{
  "num_hidden_layers": 9,
  "hidden_size": 96,
  "num_attention_heads": 2,
  "num_key_value_heads": 2,
  "head_dim": 64,
  "intermediate_size": 256,
  "vocab_size": 8192,
  "hidden_act": "geglu",
  "norm": "rmsnorm",
  "norm_place": "peri",
  "norm_eps": 1e-05,
  "positions": "rope",
  "rope_theta": 10000.0,
  "rope_fraction": 1.0,
  "qk_norm": false,
  "attn_scale": 0.125,
  "bias": "none",
  "tie_word_embeddings": true,
  "parallel_block": false,
  "extras": ["capped logits"],
  "init": "uniform",
  "init_std_qkv": 0.051,
  "init_std_o": 0.012,
  "init_std_up": 0.051,
  "init_std_down": 0.012,
  "optimizer": "soap_variant",
  "learning_rate": 0.00454,
  "beta1": 0.95,
  "beta2": 0.99,
  "weight_decay": 0.08,
  "lr_head": 0.0167,
  "warmup_steps": 200,
  "schedule": "wsd",
  "decay_fraction": 0.743,
  "decay_shape": "linear",
  "final_lr_fraction": 0.1,
  "batch_tokens": [16384, 32768, 49152],
  "max_seq_len": 256,
  "doc_mask": true,
  "train_tokens": 112700000,
  "max_steps": 3507,
  "dataset": "wikipedia_en"
}
Each number is 128 + 24 x the weight over its row's rms, rounded and kept within 0 to 255. Layers, rows and columns count from 0. Numbers have three digits each. The size before them is the row's rms in percent of the matrix's.

# gate: layer 6 MLP gate, 256x96, rms 0.192, rows 169-214, columns 0-95
# up: layer 6 MLP up, 256x96, rms 0.191, rows 169-214, columns 0-95
# down: layer 6 MLP down (transposed), 256x96, rms 0.182, rows 169-214, columns 0-95
gate169 097:118157130117133192117124127134139142125164146128125122074131118115107140143167153134150087172123125112129117138104126109115099143139183120128089101101131119109143129100124088129157141151146068165167147128094098141119176105105153091135161073138138128106142150121116129123103121098096153145
up169 097:138139130097117077091118164114145111135128111133103122154167126129170129098159126108142113093090157122114141123123101155160140159119130163120104155157102106153142150133112154097155140071147171134135121135123107090161122130161117117099138145130134118161072121138123130085177123156119103176
down169 103:049096103125111138121121101138120134124128137103136128111080126112104148148097137142126155166166139145153096142139106128142127105123124137095142110084152115126137118129152138147104104154104118140179138087128107144130088137144157167146149145133116164107145155102161133137091191084114092112
gate170 100:137090106118121149134134146147123130114156108131136132064068198095134134118156089093116136080139156116115077125109159147105081166144130112123128099135141156123125144113100118170126127119134136126147114126133130105132170150148153143132098132147077138125132120136122100133148089104180113130
up170 095:086157120140099163144158110158095133102137130111135137114142109100168131120117132161140094111121105111138154159135066126150142170133108140149041154121125124118113141095125100101162107111088128160115113121116158125134134102105109116152126122082190156126117117133125156118120108154139119151
down170 093:130098161115114099115105146123135133133163069109121140147146103112130137166098098105144185116149171178127186130160138137105125118114111147113103146096126106147116102169106116109125114107116148116149116141126103130105130136185179120108124130134114062085136124132120137113130103134144089124
gate171 094:119130115101161120087174146155143110119126152109161158131077122147116150134104156119122083116136071138116091143126080141148109129124110164071101132108145161180157137164096145106128149139144103109100125130129114136114096171175122136137099127140121111125131132098099095137102096101133135131
up171 081:137162071095157088145089160067118131117148098118102089106101117112133134113116135125129182134145105114100109150140087117138110120119113141161129148127163142160089144136134156093151153146120157125113121144109128108138149194109105121133156132134151128126100153158130134092150121125074137112
down171 098:158113166110096102143126120107140134149146156167131120082139094119137132102106090134130130129100118154160152155143159142125123113134131147128127162177132132088114129088157120106148137090154145156114110093075134127149064158138165129141151164093148128105160108103117096144170165132123131126
gate172 100:141143135113157102122118122166118109110163149061159126090117141133170113114128126148154134158146113113110089119151136144120152115141090151152118168114131181145130114072151147129091095126136130133109120142144121105145090116126099135104116075135101132185114077128107120132157086153120139127
up172 090:159133168149091125104092094117150120104128136105126116106129083137083164103132124119123126121110116148132125088143133122162129121159100143068141137118150115122131114174130111081110162133136146163124107112071153073137125133140102154148134127165145101130140150145114105144108177090134166161
down172 095:112133132084159101147081121164141139110093136056116141099140135133147072093135118099116125171145136088113084123148133166118123116089126078119140128118153151135155134111158128113110129151138152118113116134163134139126138149122133153099163107144112131154111082133094107083136136151095104153
gate173 099:131155115104112148145154157139136085128119138119101111145111100126116145094129122158106177134144163116130099170112120127102166129126118163124130109090148162133106077089126148142078146124141145100130130132146118118103126163114116166095130054116136154111120150142108150121112118089146114059
up173 110:079118123116109163159169129121127134148147160106099139145107143118084123114119082176110108144079154119132143128134110095172135152146124119080156113169120129091136139126106136119144137132130127115115145172082128094133138136152166123142162139094137169116085119149122171136086149158098125119
down173 101:151147164167128093100061110140144105077101088127139104119122115112141121154152139106114144112180097119120139139107125137079142118117124114150113109079142122161144101153151131144141117112129136106152108117150127164111154128104080163129123089138123118129156085122110117108173129089155125093
gate174 103:142158153128123177164120114176106129129128139114108125096117139095143175117154126119170136140131102105101102118143177114082125097091111138122113078124088131154101119123131100110136151180137117133141147179100135114101144141188155124141125104133149133132155143081141131150148137124154137089
up174 102:145140127075151082091158081129141146135104173130158120145139135131196107166114125102120115132147077149137116130118116157119139152128167151097164124105130119160124142121146132137121108131145179135139131129166106125136162153137121100116092149124128136118124102163099126079167105174135156147
down174 108:114092132127109074133114122124206139105144123115160115152118113102118124129104136159138105132139144123137125158134108123139136111156144116093145150115144072169146180133108108146066106124114131140130171141156156132153065152104132112155147128126129132118098114160125077127106125127088129153
gate175 096:095149122091118156135133119101121114135120101162130160139146123091100146115135102107119116137094147118104134124119133170114145142116099144129070155167152083156117082126175122137139130124118116139140106092143155135136123147124156116195149134123195136111093165117152122120142080145152142090
up175 102:102134093148124107114135127130098124105108139165136086164100115124108103133172130189104117095105094117101174126142112139132125111123108142153137125117142097141144129151160136088143118097122095137180150088141112143122123174104090087164150152157198113137140129106132106118109148120130132114
down175 081:157144173140128163167116122111156127177139166099119146132125122107153142090085132132147095146132133124153085187130111109140100117160126095127178133146107143131143115108116104153111146132129142085106127143097147120169117103146139176093125132125107151120114120146115119145166179134078127096
gate176 098:071157087148108146127123126160087082135153140117120149139130115127125156088081132161152132121129115145134137130123141110133101126151156153116115097118093144172109148136156160130157134083151151141119136130109129125164134128119157154117172132121149129103126105175178139096167110181113084139
up176 101:145176110162055122145135127120117153148134138117145128152139117141097110141146109151098134120151158112100096174135139103116168125110090085099116111116103137103140090155174088114133136094156118117097143109123091105150135120115139142150073136081147152114128086155117104116136126140143157138
down176 110:114134112178099067114141147125137093171150163115148121142140093123116157144106110156098120128117146100141130117145105115119083090159102144106093088136061116109122126109152128113109134094137167153130108110102102109135081125155115155157100083140139117112139144104160123132131127114113088130
gate177 105:119164109159118111139107133150146128145122101138157116139118087145048095158120111079120093156134174119150147105155116105107147082130155127130155117107147152137116111171165117171105138126153093131149127108136156098109147102118132108101179144096153115102149160132135094116105131112122129120
up177 097:118153134097103142104107121102133105113098105116171128112119115111180100098096150151140127099140177110100105143111124127050166101097084133151121118100152158116153135125160113132151076107115119145120112082135120191134134177131136128130110111108125136123138108117100125113104106140136148131
down177 092:130107097142147121142084151135107143119116131181094135119125121163052108099142122173118105152120128112111079105151142159186140150132122106149148101137100125127142116114138127162144116165087135123112118128117099098140128114096106114167089075170151122106138137107146122147128142147119162114
gate178 101:145154081102169110124109137103145157156116113116135148129172139107156162108117094102145133104126151167082159123101154151133162137109107110064142121139135164119128175169149105141125141189127132126158160105129127110170102115153115140154146134127137132115095155109127141105100160130121105105
up178 099:089131113124155120112123158075117111110120119105149100149114142089116150144122136097152143138129090146165096154180181117112153141186135101122164126117142163166185127112149146107146112135140130087096152169148143137113141104153093143109101129145127143126135109129111122160104168129109107129
down178 097:136146095141086130170130139152115145134161119095132160151137144124123127155106120133123083112118120130073098133104098171123122114116130131110106129107141152127117185146120154170093123175106133131173127073089120101148097114176159129157145129149125139128140099119172089128107145132134099160
gate179 108:103130167132148103104129152175147149134143178104129118145152109153111131113177107135105110113140117135116134140123118147104128094102105137101116116113082097126131169127119114154068073136118109114128170143145130102140153107122122104140175126095137081138104104136181142100130106158087159131
up179 108:113150101156126147146120129171141163126173141084201121070110121174131079139165133181116161122130130132145109131164122125117119132123110146131109114149136132140124154116149120087152139169128125081129100117128120169108121123089154103119129151126146120125155120145123105101089129098145089117
down179 110:128115126164170133112123090106159138113162132117139106150130118131101112168142154147143103139095112083144141118145147122164160136131106072133142139138149180145146147127141135133135100126122125096123133163137171125129132128087099144138145168107118168124074182135099146096144160140118190115
gate180 101:121187109141147171140097130159096157125143132133160109117115134146131131116135114160125086077163125162143092112119143147109144110153126082122111135086167111109193123148146134123141134178113089125142158128129129119154125095152161131132173116162099095134108116180146122141134114140126132106
up180 108:116146121153092127209147168118130137152109143137131116177172145131129126117138101133129124155176174147155140148118098134192122136111107148114092137141115140129152102092058146107116108162129119114118175138109150146150129157136093125123135133116141104125163153131158124126123104122111107109
down180 090:106079106114144124104151067112148162119138161108100123099142122124120136103136145118128116127092124122092111136134167120068111110118117147139121113169125128138104189109165093133092146090082139153117089152134111145097127100114145181125094142146142132121116113082117146125150145143140167127
gate181 110:141146136128123138109135142114125122141227152121139110108143126112102074130080110123149129142112123092143092108093130130151137109109107137125150157077107144164075101125157112109152132124131124147135100081187104121105145119126110174130116097114143138121137123110119176139146145149145122122
up181 103:115140119144156113160157137122104075087133127140138107155127158169132102116141111140136133165144111095136130120168127119103134099123098118113089134135157126098173121108167132128126088088126148135139095100176123143164136102068135160180132095152103108173096115141113120117152135155119153132
down181 083:110120141092085135107103111124158146153114087158120160131142142121169154146119118102117121146116125172126134102121127159162111138127118154128128098110131110108067157153131131115140145152164142138111132135091128137123102117176118101047129142133164090059140117131122112160108108123143094137
gate182 097:139117124156126062123103150119159130133102104142157091078124116096126091128139172090142108107101106091111127120124110125118125095148121111132143156129186140132131101125151123107079148128163158088113128136169128102138166099120079131124159120131101154133150163153134154111142148130117085109
up182 093:193152132098145110123097119155156150167151152152096153106138104114088140134112099124140069117145115157081127138153157110147165122160130154129141130177141135141135127066138135135152104160169096133109152102136157112133114127111145181100145116083143115106140122109114128139104112125132123138
down182 098:100077105157088109146148178091133126144075116088139095095133113115144117121166198090112109145085141129127133128107115157123110149124132128080116136137126139099123140170155112114127145162130140125132130168157102125150109137090093105108159136137166162153114135136125130086142128142127139140
gate183 103:135149125130117170177145140118180155119175143142123118127145101104093133154110120152100091144120135118128149145151108104156122127128115168142082129107149106135129110154138186163104137150151133159115124158159115098142086072104122170072172117094140120118130122127131132092139133112147146131
up183 096:134136138175112094112156160162117164116142119100160122149089098143162160109129121109109154120117152109129147123153124147122141129118216129127119146146129088112120077132081126112086146138125133114170172141125111106159095144137134130087093125115142165146147127125097101127175121112117123117
down183 100:109141142079129165138099122145146084152115138131125088129120133140129085103144160135109167121106143160141130117088127134159072093117113106143140119099130132163127139102120109124166170119090146131139097130137123172137175183128158120158135136144145149074113108103135111165130108108141127084
gate184 092:132145152128115130117202190147079125135121128133132142135078095119092142138147157112108159093121177145109142146125141142135123136154132141139131168105154084106118105106138107140160114166151151159097137084133129162160148104155164119114115120175124126123097175143123132114123141126106113131
up184 094:109128116109109151129088142111134147112139150099122138173169150153131180127104177152086112133151078121178114122137102128106171140140145106080114118139145155148091128136109147157118121123120113085124154130111134110096128177109137131166145080151097143166092122117122130124125123098101157115
down184 093:166136133136126125108142140153118103105132160137128150114148086099128104191138098133158137125131157148103113114099108137126129116126136132155126122102081131137121162132107077139111113113135138177174107144141090062128146135148137083113127163098137116122170096099116144074135172121158131143
gate185 099:114152091120108126119144117141159136159142140139128117104131090122140119170128103079125102102125128105131068103063137138091128111139110129128091120122123138161155143111164109106087099128159115134134096172115155125140117147139126111114160086085104143152151129123110110121149082108151065136
up185 100:072099123152137158118135150134099169133146150086147135120127145144110110109094117138091114138158160191150111143168098127149172143130140131125072167127128126107142120057125127122181100163132145123104155150155141101170132141105119156123119132111145112135130098144134138160131123121134153149
down185 105:116148156099119121145107133137142129127103113106135134125133106082118129178151137153110139106130134086133113157168113173146110077126140103127166143108104134143158102145172112122128107091136140112181095083142123107106156129150124124099145140129088083085134120073113118151134173129111157102
gate186 112:158145148108108135106180158106111134166129101092139135119099091136109172105116133145153143132152093159133133127118139159134101119165102063108114098130107100173118167142130125145113117161160142145161125091130145106159154125126170155112104154156161094104141135132131100135124136176140105129
up186 115:146132164094108115095111140107117137125140094148145144128117103106157131098102114120145121168103144152129130153109096127103133165085143124143159143138174103143114126152155107158093117094137176108144124146139121156119098106107070124088127142118118126088130100134149162195157150100105091132
down186 121:090134103135141124132147129165094109119122098136172110079146135126167123162126105111146145147147142131177152125104121120171133115144088105169142132080155151185125134107151116106152143146095130096121113179113154173139139157139156102107146149118142105124128149147124136100137073152156141128
gate187 099:096150142145161124132111084166151147154119125161104108120093097106172131138139107174141149135106161087158166148124120160122099110155121102113129121129093129102110055133145130149146151135140133145111153101123129131164139096120123148137159097172086110101168105110144153120130113134084122127
up187 100:169136136138151140089144133138139141134165093095139137164114143111131140142137107118106124132105189092132135120146107182155171149127124113131089094144087136105139122120094174086128138099143153126144130151121095146124171133132135110136118079104092128146129147113117140156137195134179140134
down187 106:154074101150110121119135121141177105188090099137102085165156125180129110095131127136149106099090129161154134123122127131136127126138084135096116133135109132153126147138126137159136127129153121147108107111128112120169127067111172159117135122112180117138131136118162130132105126073134095104
gate188 087:137140165173136131159145127088124076121113154166112125136168141155123128082151099143087151139161134096112125141135189118117114159082127188142127105104167131141153104162122125146136100151097131147110159106133098130122142158149143170128127103117098084122133120139104108157100127131125116117
up188 096:115060142149154121130152129116118107131176108149085143138161154085150143126170131106110152125109167095151091170086138093144117159135121148147121149136176155137123137101113086134108116162096095146102135153162114156141147150144123124141110125112132103118132141114096127119184137106127099138
down188 087:138138085099134150161108103108135174156098132149111132100151087133127110122141162113149122160111128146159157117110118152172121162157124069162130173120091156151108119123134134094107140102151127092150119152121186124131127151093113098124132167170124167146129149141158094124115134158121132132
gate189 105:142123113168107118111147136145140112101096143132135152138103117131124102104129122120152168115139113123087097119156121162126191102107097132108134104097177111124125134181118111164090086118095137166148114137152112102098134111110135136132112084123094145129143106089183120151124131080119172115
up189 109:114097142161109111103126176145086110152138136141103098108080081122114156151152103113152137137119129116151165140128122149123115113104123091115185089123091136130150148174139149134116131131124081093124111161094139126136106157157101121108132121094153145118136129064110141128136086107094143150
down189 107:127088135130115145157139146166106135138138184121110130125142175111166140157143120054110143101134119134109142142093159179109135138121112110140067123100111168138079112138144146127095138136126115112115123107138121140140144155148146107128117094126164147125129129137161160102122091174138158171
gate190 094:163146146112128132164128133106135060145107142141153155146146167117147111178181121157094153168100156161116102165126133132135129138103150143144097102138126098167134109141110106156122176126154110103150159155107108135135121116136150131106152144091129114197104137126111108139128124121108157109
up190 088:126139121115125137096118131124096197149154154095143122158125136148097162090079121115149117144148051135168112116160127134125115145141122124115118121090108134128126130126103077145140136115121147139112100089132111163102094115180094154206137133125098123114125139104134118129145139123143124122
down190 096:153119145061144172124120105135092118086104123105125146135148144131119124133134104150136136157104134176080095095113123116154150122103171160157092089164078097156130118137124121130124172099146117145137144131131067127120145119102134151131144136110117120176127119141147150123106126076123108146
gate191 099:128128093090121120138111144131153084163147136103179147151155113105091098067125134124142122115198112156128148104124108115108121104093138138146120109152137143136166161177138102176085110145153154129159124149078140124153116144136156095137124127152132115140126143127128102135150137170116113103
up191 091:142142105138125114124136112173142089148150182137133130120128119125083098125104109192140148106159105160125169121107172120108152116089136125090159083118122117120150094117195148118157144112154147110135098105111160123136166143117104129149095095108154088105154134138122121135142133116132156122
down191 093:148101130164123129105109105113133152095138079143083156146143150125154133109104120085105118151116167100079126113152107114115105169140111165150089150130125134100097143133096144124100162141122121152127147145116129127118093144148124116157162135165129154154147117141127145141151118106170154046
gate192 105:097117114115120135154187096082124082126126085105134122126109090101157158115101127107158088153099116149136105153136158120146112138151114159125162155107102150150130113095150139107118104088107111135171123145110108125076133168138146194110122111141164093121129117109137116116152148136118119130
up192 115:103123139107146166130175102074117095111118141138132097128125112134145137131131130132166122183131096110145176138086090145113088093185134142108126117120137135140131151109130142139135148103060134091118124132114109151118150160136122123144105089146122141153128156132144086164095108082150151115
down192 117:112186100113154160143118166148108127112193073145118115126082128127149135098167118094147163146106136121144106124131144136131128115168116131150170191137151142101125122129123131080156121098144097093099088151115141088103152123133130122112110113111176134130140116164119118116140105123123127121
gate193 100:160101153160134114152085144125111116160109097136128130128133117101148125074154124109145102103131140151087128121147128126123134107128132136141098192143152132136186110087149142160080124142098096122087108096099099146159100085140097146100140112120160098160134104112138140133105157127156112107
up193 100:101152123121104154133154148091119114135146130132104137148169152128093105123149161157113055125131121127150081119099147122127147128123179142152083111143090150099155142129121164132139117124140164131134099119143155117091093064130111151124102116109111137076134128114160138139144080113132164132
down193 100:142082160141118111095134083158149114147166085140171079126137143089128144122172089084094123115123143126126089103113134182115131112136110154145099136145196115147139114126131105120104116148131130136101113095149114148111105151094110141154160120132149116156095128138098122143112115109143093133
gate194 099:088130126120123134118082140105163145142143117108147121112175131151108099132104129122149152144121119111121123128164144085123129116146127152124080126137103165146117092079157112140123137122151116146078121122141089101175117112191135144098072139114107087124139105141150092133191118151122116125
up194 100:107119115093093136107104117143127120091163124149097157115162131133082120120139138124122142124127126087181105151184142180191122149172148122180159121187157120124126139170150115130154109130139128125118155124095142107143115133115136120145099089142140113150138080159138133116142112140146121135
down194 096:120140093154155071190131163122115130161126115116133129081135120174096143118115112120135145125150130128125186122100124110155117131106091135118100149118102123148188081097117124143164159145108124168114107097156127136114138110165139114134119140141123120136170172118134127156175089133140136123
gate195 087:138153126066105144133149166129159117103143134099136159124068154150118135143119103147125157128145135168166150112157124166121125169111135110126098150128072087140110112157123152154143117144136122112158186113132147151127118122117120153136129157096090138119125154117123150133119085101105080165
up195 106:150138121083155135126109163129131106175152117154139133125097109137122137143105137120104089138124091168171164131134136128109164143112124160152152115139164114136160164138073106108093129138123140124153101086119113166121148182120111154133086114131127152135193092112116086100130124114119107129
down195 107:123141131180150167130134129114135130143127209072140119113111111104113099108140146130136097120128126150148069163104099099158121117136132148125097126096121113153108100145115082170117121140114111113158131098131127149171093107134133163147133113102111090116134164138135142134104179099113144110
gate196 100:123118168107117165094125128187165128113155170119171128131151141132112118130164119149145103112148156146115135121153109152140143136143170140122158136128092112123088097089123110123159116152161101167136147126170132121102110170124166111162106125124113060141082121151147124152143106146116142147
up196 103:126160125123173128145113113133114142138114153128145137069118120114144144124117130153074110084203115132128169163097122146114143126185133120135118123108159147090178163156090128101094142136095102126114131129157104126111157127119110177144139127116132089095165131112124109122144129111097131113
down196 098:134171127099150126116122152127122114148103120048123094119130171131097156128129151111102119136106146074150104132166128129139130096170130131171076100142112150118117107107134091098109131107135119173136125146142130134117101151136122079143088138140095123153133106080148119081146114126137155120
gate197 102:107145084128152136145137150129134104151169113128118171135089130139150131106155135125150146132121146117131113151133078225106079128136128122136113134132162112141160147155162118138086117109168155119126103138160130131130114142094154103145119111105137096127167101133133131138152129065164107121
up197 100:126098132114130158111098108122165140135122116135121130124086103153102065143153112116161109160132164148108126139134131136108113120182151107098086133149165127120155151117184142161117068096161139155135158138138156124073103167089123094141138130141142146111114110111089116121109147120123137116
down197 106:127145119138119103139098115146113132104102122123157155125137135166145118076085143084092114169119102127108146149110163182153092110138110134091159147103099153095148162133144130105115107137122122132113131135131117156119153153152086105123142114171179097123150117117162146170124085119140085139
gate198 107:145111120146122117126152130118133138154109142138111126131130100067144105142131146108088182134140165097079102157152133150117131092143109149147070096162162153182123142139105145126150196079139131161143150153101110146140140133120138100116106124119103110131132166160130118108150133101135114104
up198 098:113106170128154130101100136141158132161099091124120143109153156132131112111127149123139127121133125126110133197150082076157157169131141126122124067161135119068149158114169108120134173133114154145099128122111159147124123103119115137125124151135123148077105159122116123152152162118173120139
down198 101:138117096186108083131151123093076101137132149120141120148103101113124159140101160145131155150133125150149178107148098146119115136131111125123158154084132178137108099120107141156125101102153139151165126164116079112133122151122125102179138143084143140121139095149129161106108147137110137168
gate199 097:139173129128114119116138167105167115137140118104164143110072139094139126123142144120124176113130127143139110121144103162145156147142116166125140138113157107167117099130172117152099098136153174092150162108167130136133157124111086133112155167145149126175169145136128119111104125160081165108
up199 090:122098144110160110191097103159133132171161107107104149124084126133139136113142160137141127156124125107098139142099145140141109141093140123155132107135134133103095124128146113120154115169070122098138112172148100106118140172123153106092109116104106144136083149180126090130160154151097142110
down199 096:138107137132112126105141139128106139113138109131130068142189139128130140125103116109115108106096156102143123147134127140099118119112130138109120150118131088142174140144134123111134161093160136174118148100132143123129121097132143143129124110183130128063119124066085152155157106099199109160
gate200 103:118149152142128116166137119125173096112088134148167128103146122132126159141137155109106144097126139153090138102124101142103155099134140117137140118152149139122151093130161062138115166126142096117171124122131090126142095132153097091102106078132111097083146117159153087126111150166090122115
up200 092:131152149093098141134161139136100119115167160129123132129175162129134146118125096166146084117122129139123149167120134124123109146096104154116142104127080142126119104149101132116130108123145118161098111149096147154157123150130133128139145207125117200101073116098095136143101148122158149134
down200 095:111131136110087143095127118120121125134119153130127129128118084111154179160150112150140140163121129166114119103102120160135112102158128116116100082119131120125113107135154125152138174133138121109158135135120071114155063142124136121129091046127124125109162128159169090104109163140092118135
gate201 104:123102140132091124118160143151096155137075174153092154134146167109096121089139099118142122133132161121134120162088127152097134146133118158055112170169121115163125179113145132172138093107109143150104120107127132116156118137110131126139153123126137125130111140075120119151135159096147148114
up201 106:099146129168153134155080110083124112103119121098098121122100107084122141100148134100174141091152109140149106133087147131158134145133132105140148074168161125123091117151094163141088142129161122160128116138142118145134111104142137072130143134168140130133162148135118128126088142180142117113
down201 105:123120153100163144136149180122173126116075150162123178134122125097110113129150168144114099111137121129146115123148079137136147130120144124138080134177103139120107157093110128131121141161158157154125112083125137092136141168128118151138116184071105118152100109133118127113141149135123131173
gate202 102:148140146106140127123159148141076132149112078143057134119094124149158127106104080134128168143130115135094103158099112127136117095094112133144132101131142090117142130103126121138141123111102114097137130129147132180125081125141171125126077122133132130069087129116142138099132161085151117113
up202 097:119139111117144096094197110113128079146121131148116094111139115129113160156109102096145086090135100122150088107102156143143107137111101103129114130119146119143113158117077134143174124148128122154135122146146146125150120093133136121162064136153107144157120104109090135109125129064106151142
down202 105:177114113142102073141173146169149131148096127128115133127122060158093121142108114102087113139162155128125161103138156126163125111141113130136140129125093150165099125093143075154116141111121085159133120121122107149121157142145133121102158139142172107132156163115117156139153100142159109127
gate203 091:154179126113135095132100087119140133142124116152132110195160120134126153127139110125143137158116158105126138113087114130087128131120144152167220139127117135126117133154112103110111150125129155171143108119080152134121119137136155176110121129146160071163134147117115123144143104151147110152
up203 099:184162149091147123077116097121135176143156143164135108130156167151098093086125130128131110092121110091146131067094130158128115133121154124129108119136145129162109110111139113152149127127110124125147100086124161163077116129131161166092106146128136139142125084149145152148144138126158134127
down203 103:119093114101133151114153148159155117131180178151133173147110151118137133151113173195129126163112132113098141117137135130147132135126129191151078125101128124129133132148086137159139131138124141160129093126136090166156113118142131079107118116155128131094160129160124121137146141182105144116
gate204 103:119155125136123144127118151118137118118156099115100134137123157098142117100126163125147139088141116094118114176166129118144128157125100117142100131093187099152107144134132151160134102115142108125185105121141132066158106123069134149083141127118146121149127120073173124113133172156107153138
up204 099:134125168119099137132158096139123116093126096101128144109120150164151139148108135162132142133130100089113108131103133142110099125129147129084160097118183094124109113122176082100131114105109105150105132117113092118110139113133134136081080126156071076146138137122120132114131103164084133088
down204 106:089116111159132152107138112135158141099121140135127120148130098156122155142119121145087145138126137132186119149118122126181120141139135092104174165174109161142125119170123155139123122159152131102120107134178171134130092122140130129156167136146138163072105143174078106135150130096145106116
gate205 092:085106105126105125144084146176163127149110146198138101145118118113134119130115130085127139114159168137134131175145126115128093134150166087163116124102146123164112111105139112127137114126067147116146130111156155146174125140146157138169152110110146154129174153142096130139146135162148136115
up205 090:102108139148083127143131122155178136175079175130136114101110150105116138165156158146126132097108135151098076137129140115150162149174133119114131102135152161128129121117112110125133130108163084112134128111125114083159119122131142112147119163139153064174150137136142136163135137152096167135
down205 095:118125143190145129129169108094087109088146099110113149138143131137144131108105127103126106167079121124150150100109148144127130111090096117121104149145101116133150149146154155134145118133122105140099145183137133146104140129151132146148111102161147158100074118131094158108076077096155113121
gate206 099:105117128152117139129131094083159120169119140102105156142115130152144121201172168175130107146114158114101134119100123139123104133137110147123108107172081164134135121107137102123101121151110113156175098167147150124136112136132079154156144142149131141150144140156113147152156086141134166138
up206 104:121127119093107142162122164157123108109116114112120123125125170131136125096134120093129115135147099069129126084113123125128139138120091119158126139098102137090172061158115129166128172148134133140134160110136118101123146107193159101092113100143108105158104161126168128128130137180134146119
down206 108:125154148147148155106124083104164163123113110161154164158123134154123124153122137173141144096118144136116111174128112110154124123118149103145148122168147125130132142126104152118131078139146168126123124181137157148135112138044104167161133190121120144132124130134125131163129082110144144119
gate207 086:149147103175133154120166117072114144131131156140151147129108152139082117085124097160110120124124173169094133109148138157097175127116179171126129106114143128103106129158131121153159118135151098128168176124152127125113135120140093155070138111101122133112127134121129134080134113150137125102
up207 097:126138188126116100117143151125135142090117145126089163138123135130120136101110125101142156159117119124116161131145110107131095149127091085137109156141118120169138121152128155136125100172141134136118117106090157087169087098117081078119157106093127105159074140110128118144076134119097120116
down207 085:095116133115096099119140104149118072116145128096134103130172114124157123134147113159132119116180151125096121102128145175117128103070158149115097127131128135134120139142163168131106118136150142151151137172146107143152135144167142162129108149130124087123119156134176147113088086131190140115
gate208 104:103122128123119078113081131160143147119091153107115096111130122141083127112142124072128154123129142107141161106108173125124149121130110162149164144106123115146114124128158091138103144183157118153136043100103151123155160107123107126103104114153130148134143145138126142169108159126131095137
up208 100:105080089121145147117088102097116114130135117126178144141111133104130125170152157104177141137163123130119119134134116149152114168098130172192133149086118123116121135131094134129109107122130165149156083128157128090106125144140118110144140102091115107132115160176083130105162139102121157126
down208 106:154141155110156123124125177162156130136085143135139125131145112108080143122163155092123132111159113129143172109094127076139135136082161111139127095128102126135125106134103080112130139181115116146125120113125143099156161172109144093100131128105173105152140134101142149152096143178107125147
gate209 113:145102105088084162122137112159134127132077155156141151122125145115140114138118105145120081117155114159142107151137116114145079173106109106137131125106114115181112130143114104102160087133154118098128130148128112133087150125183119145102115146158167088149132094134173132089104138100123098114
up209 109:144115125089100100110092159122126146128106137137156168093118117131169159077147100107151114120086150163156128178114089138138147136106131115174113084071161119146119147126107148151169133135100117099127128117089165126097139120127126166130152094116142087141123101161117132126117129122107150142
down209 110:125077113147114161101161111114144141150085131118136081127093125160100093127124165066120140149127075144137106130123153155066131133142145192116140139109160166129171134110124151146134074116131134142163108098126134143129131116132122095140127134129150136156145128098123144132174147122146135117
gate210 104:110134128137102171119113119127091155101133124103125136127139128142175119127125130112108138133140144149126068103073172145131151076103121162133104132118071158146149103132120136112112077098132142153096127140150115118149132109154139132112137171080167120068126114112162122097130135113100095118
up210 108:135093152147117142141114141089131139108114096091138136167151133135140164129123130095116113123137138118134090119099147102115101117201145142142102112130174103104127123142157116121127132103133126118146149102050126113113131101146094159151150167084153066136104123104093124113087124103123143125
down210 118:118105137107090106141119179148107142127121128142152188103160124126104129144124112126126108149108091174100131084093104190109123114124113154143088129089097148156188126115175130122142118145131101125106148134174132106122111128103127128135150109090150097114144107093146136164142149114117126150
gate211 101:115119143090111141093122122164149147131124095143126092116154153158130126139162119055137125140139147131175070156103124123112135106164085147110110145140135127151172126102139127103148128138132103114183075091103078119116126115144098125113117112151095115101143109138119095103137126094129134104
up211 105:137172106149121166061115114114106117116143095118120160169095118119099126142157124096155084129054123164122141099177147123142139143123149115101152149124122151079158097126142086160126109113144120104116137116132112120134136150127117116125137147139132152137072160124159126111129165094140145119
down211 082:128143140095121103098139131113132150105176098154141088103133143146190118128126110143092158110146135106169141116108131082135137124131111148111140115141163078142115117166121167113140143155145142136136083156102129105114086142132136103140134091129107135098163096147082114132159089167106117168
gate212 090:128157137092120137108113136145158100142129117155111134145150156055107106130141125101145115140137153130087160077128125163099086085122122110121138116104159146122118136139111072175109127130135092157147115087109147126100170158151131140116124132114126140128119109127085112106142123135054148138
up212 096:115139101133106167158107148131116103152141147120156127152126141142117110138060086136094080152084163125116083117130140123109111151087106124085115127198128114104119129164137120166138124115135082180142117088131147126137139080110140158117137122124146130160122125106103096118126152148133137124
down212 093:167160135136127160138120124106111152113124111135136092094106107126145133111130157175160093095109105070176118148140164122168120123184130112152135123145137132104062159118118132099171146085138124104115137144104154124118121168110097096142125134159127117104115118101133142170133117154118107106
gate213 096:180113164129143159118110123090134138126092133161143128120147130099096122102146127147108133114142147116172063094133170119120116129134132121139136104140136128139120114136176111093146152117091121163113092143161102127154153119127122093139152126063070124117132179129144095109126096128171127138
up213 096:169148163134110138150086094171105107158149151156126068132114126089147159164127114145115117156164114134142126117135093116139146108123089122143098156086117135110129104127182157087114107159096152143123128137122083099159136114189174129114117120134120115122119124135109125109133103163132114128
down213 094:114103098185115166102110125108155172125136148100121153140118115106136105087142140141158101150140122164107126165136115150147088151183133118124138112138102140122122174149136162142068112122116125113139099092116137143116132096073130112145161128135125143138130063140175132150147116102120144137
gate214 107:121171135095149110120155147136124153121122150118129108109103090154177145076139082116161083113125150089106122125162081148164088147118116129137141090131158158112120144133151082142135146112056110110112103122105098111108117118117148139117142104128119129137118140156145114145108118167148169141
up214 099:109089104164139159108141144112128134116177142109128121112141087090121147112128073137108131148130168146131102115152111109159171126164106155120116155133147135143118113126107069111099131130120107146114166102125179136129157115106135086078134104127161092129153119148148114114171102150096158142
down214 101:144091114150134130123120141118165118142073133128124157130112129143115164080096157117147164095140105155151131125113155109079158122129110123145120124151090110137142129123123172157183154125128170082143135111111132174112162160114089154152129143126125151111131109097135158161151116129166097086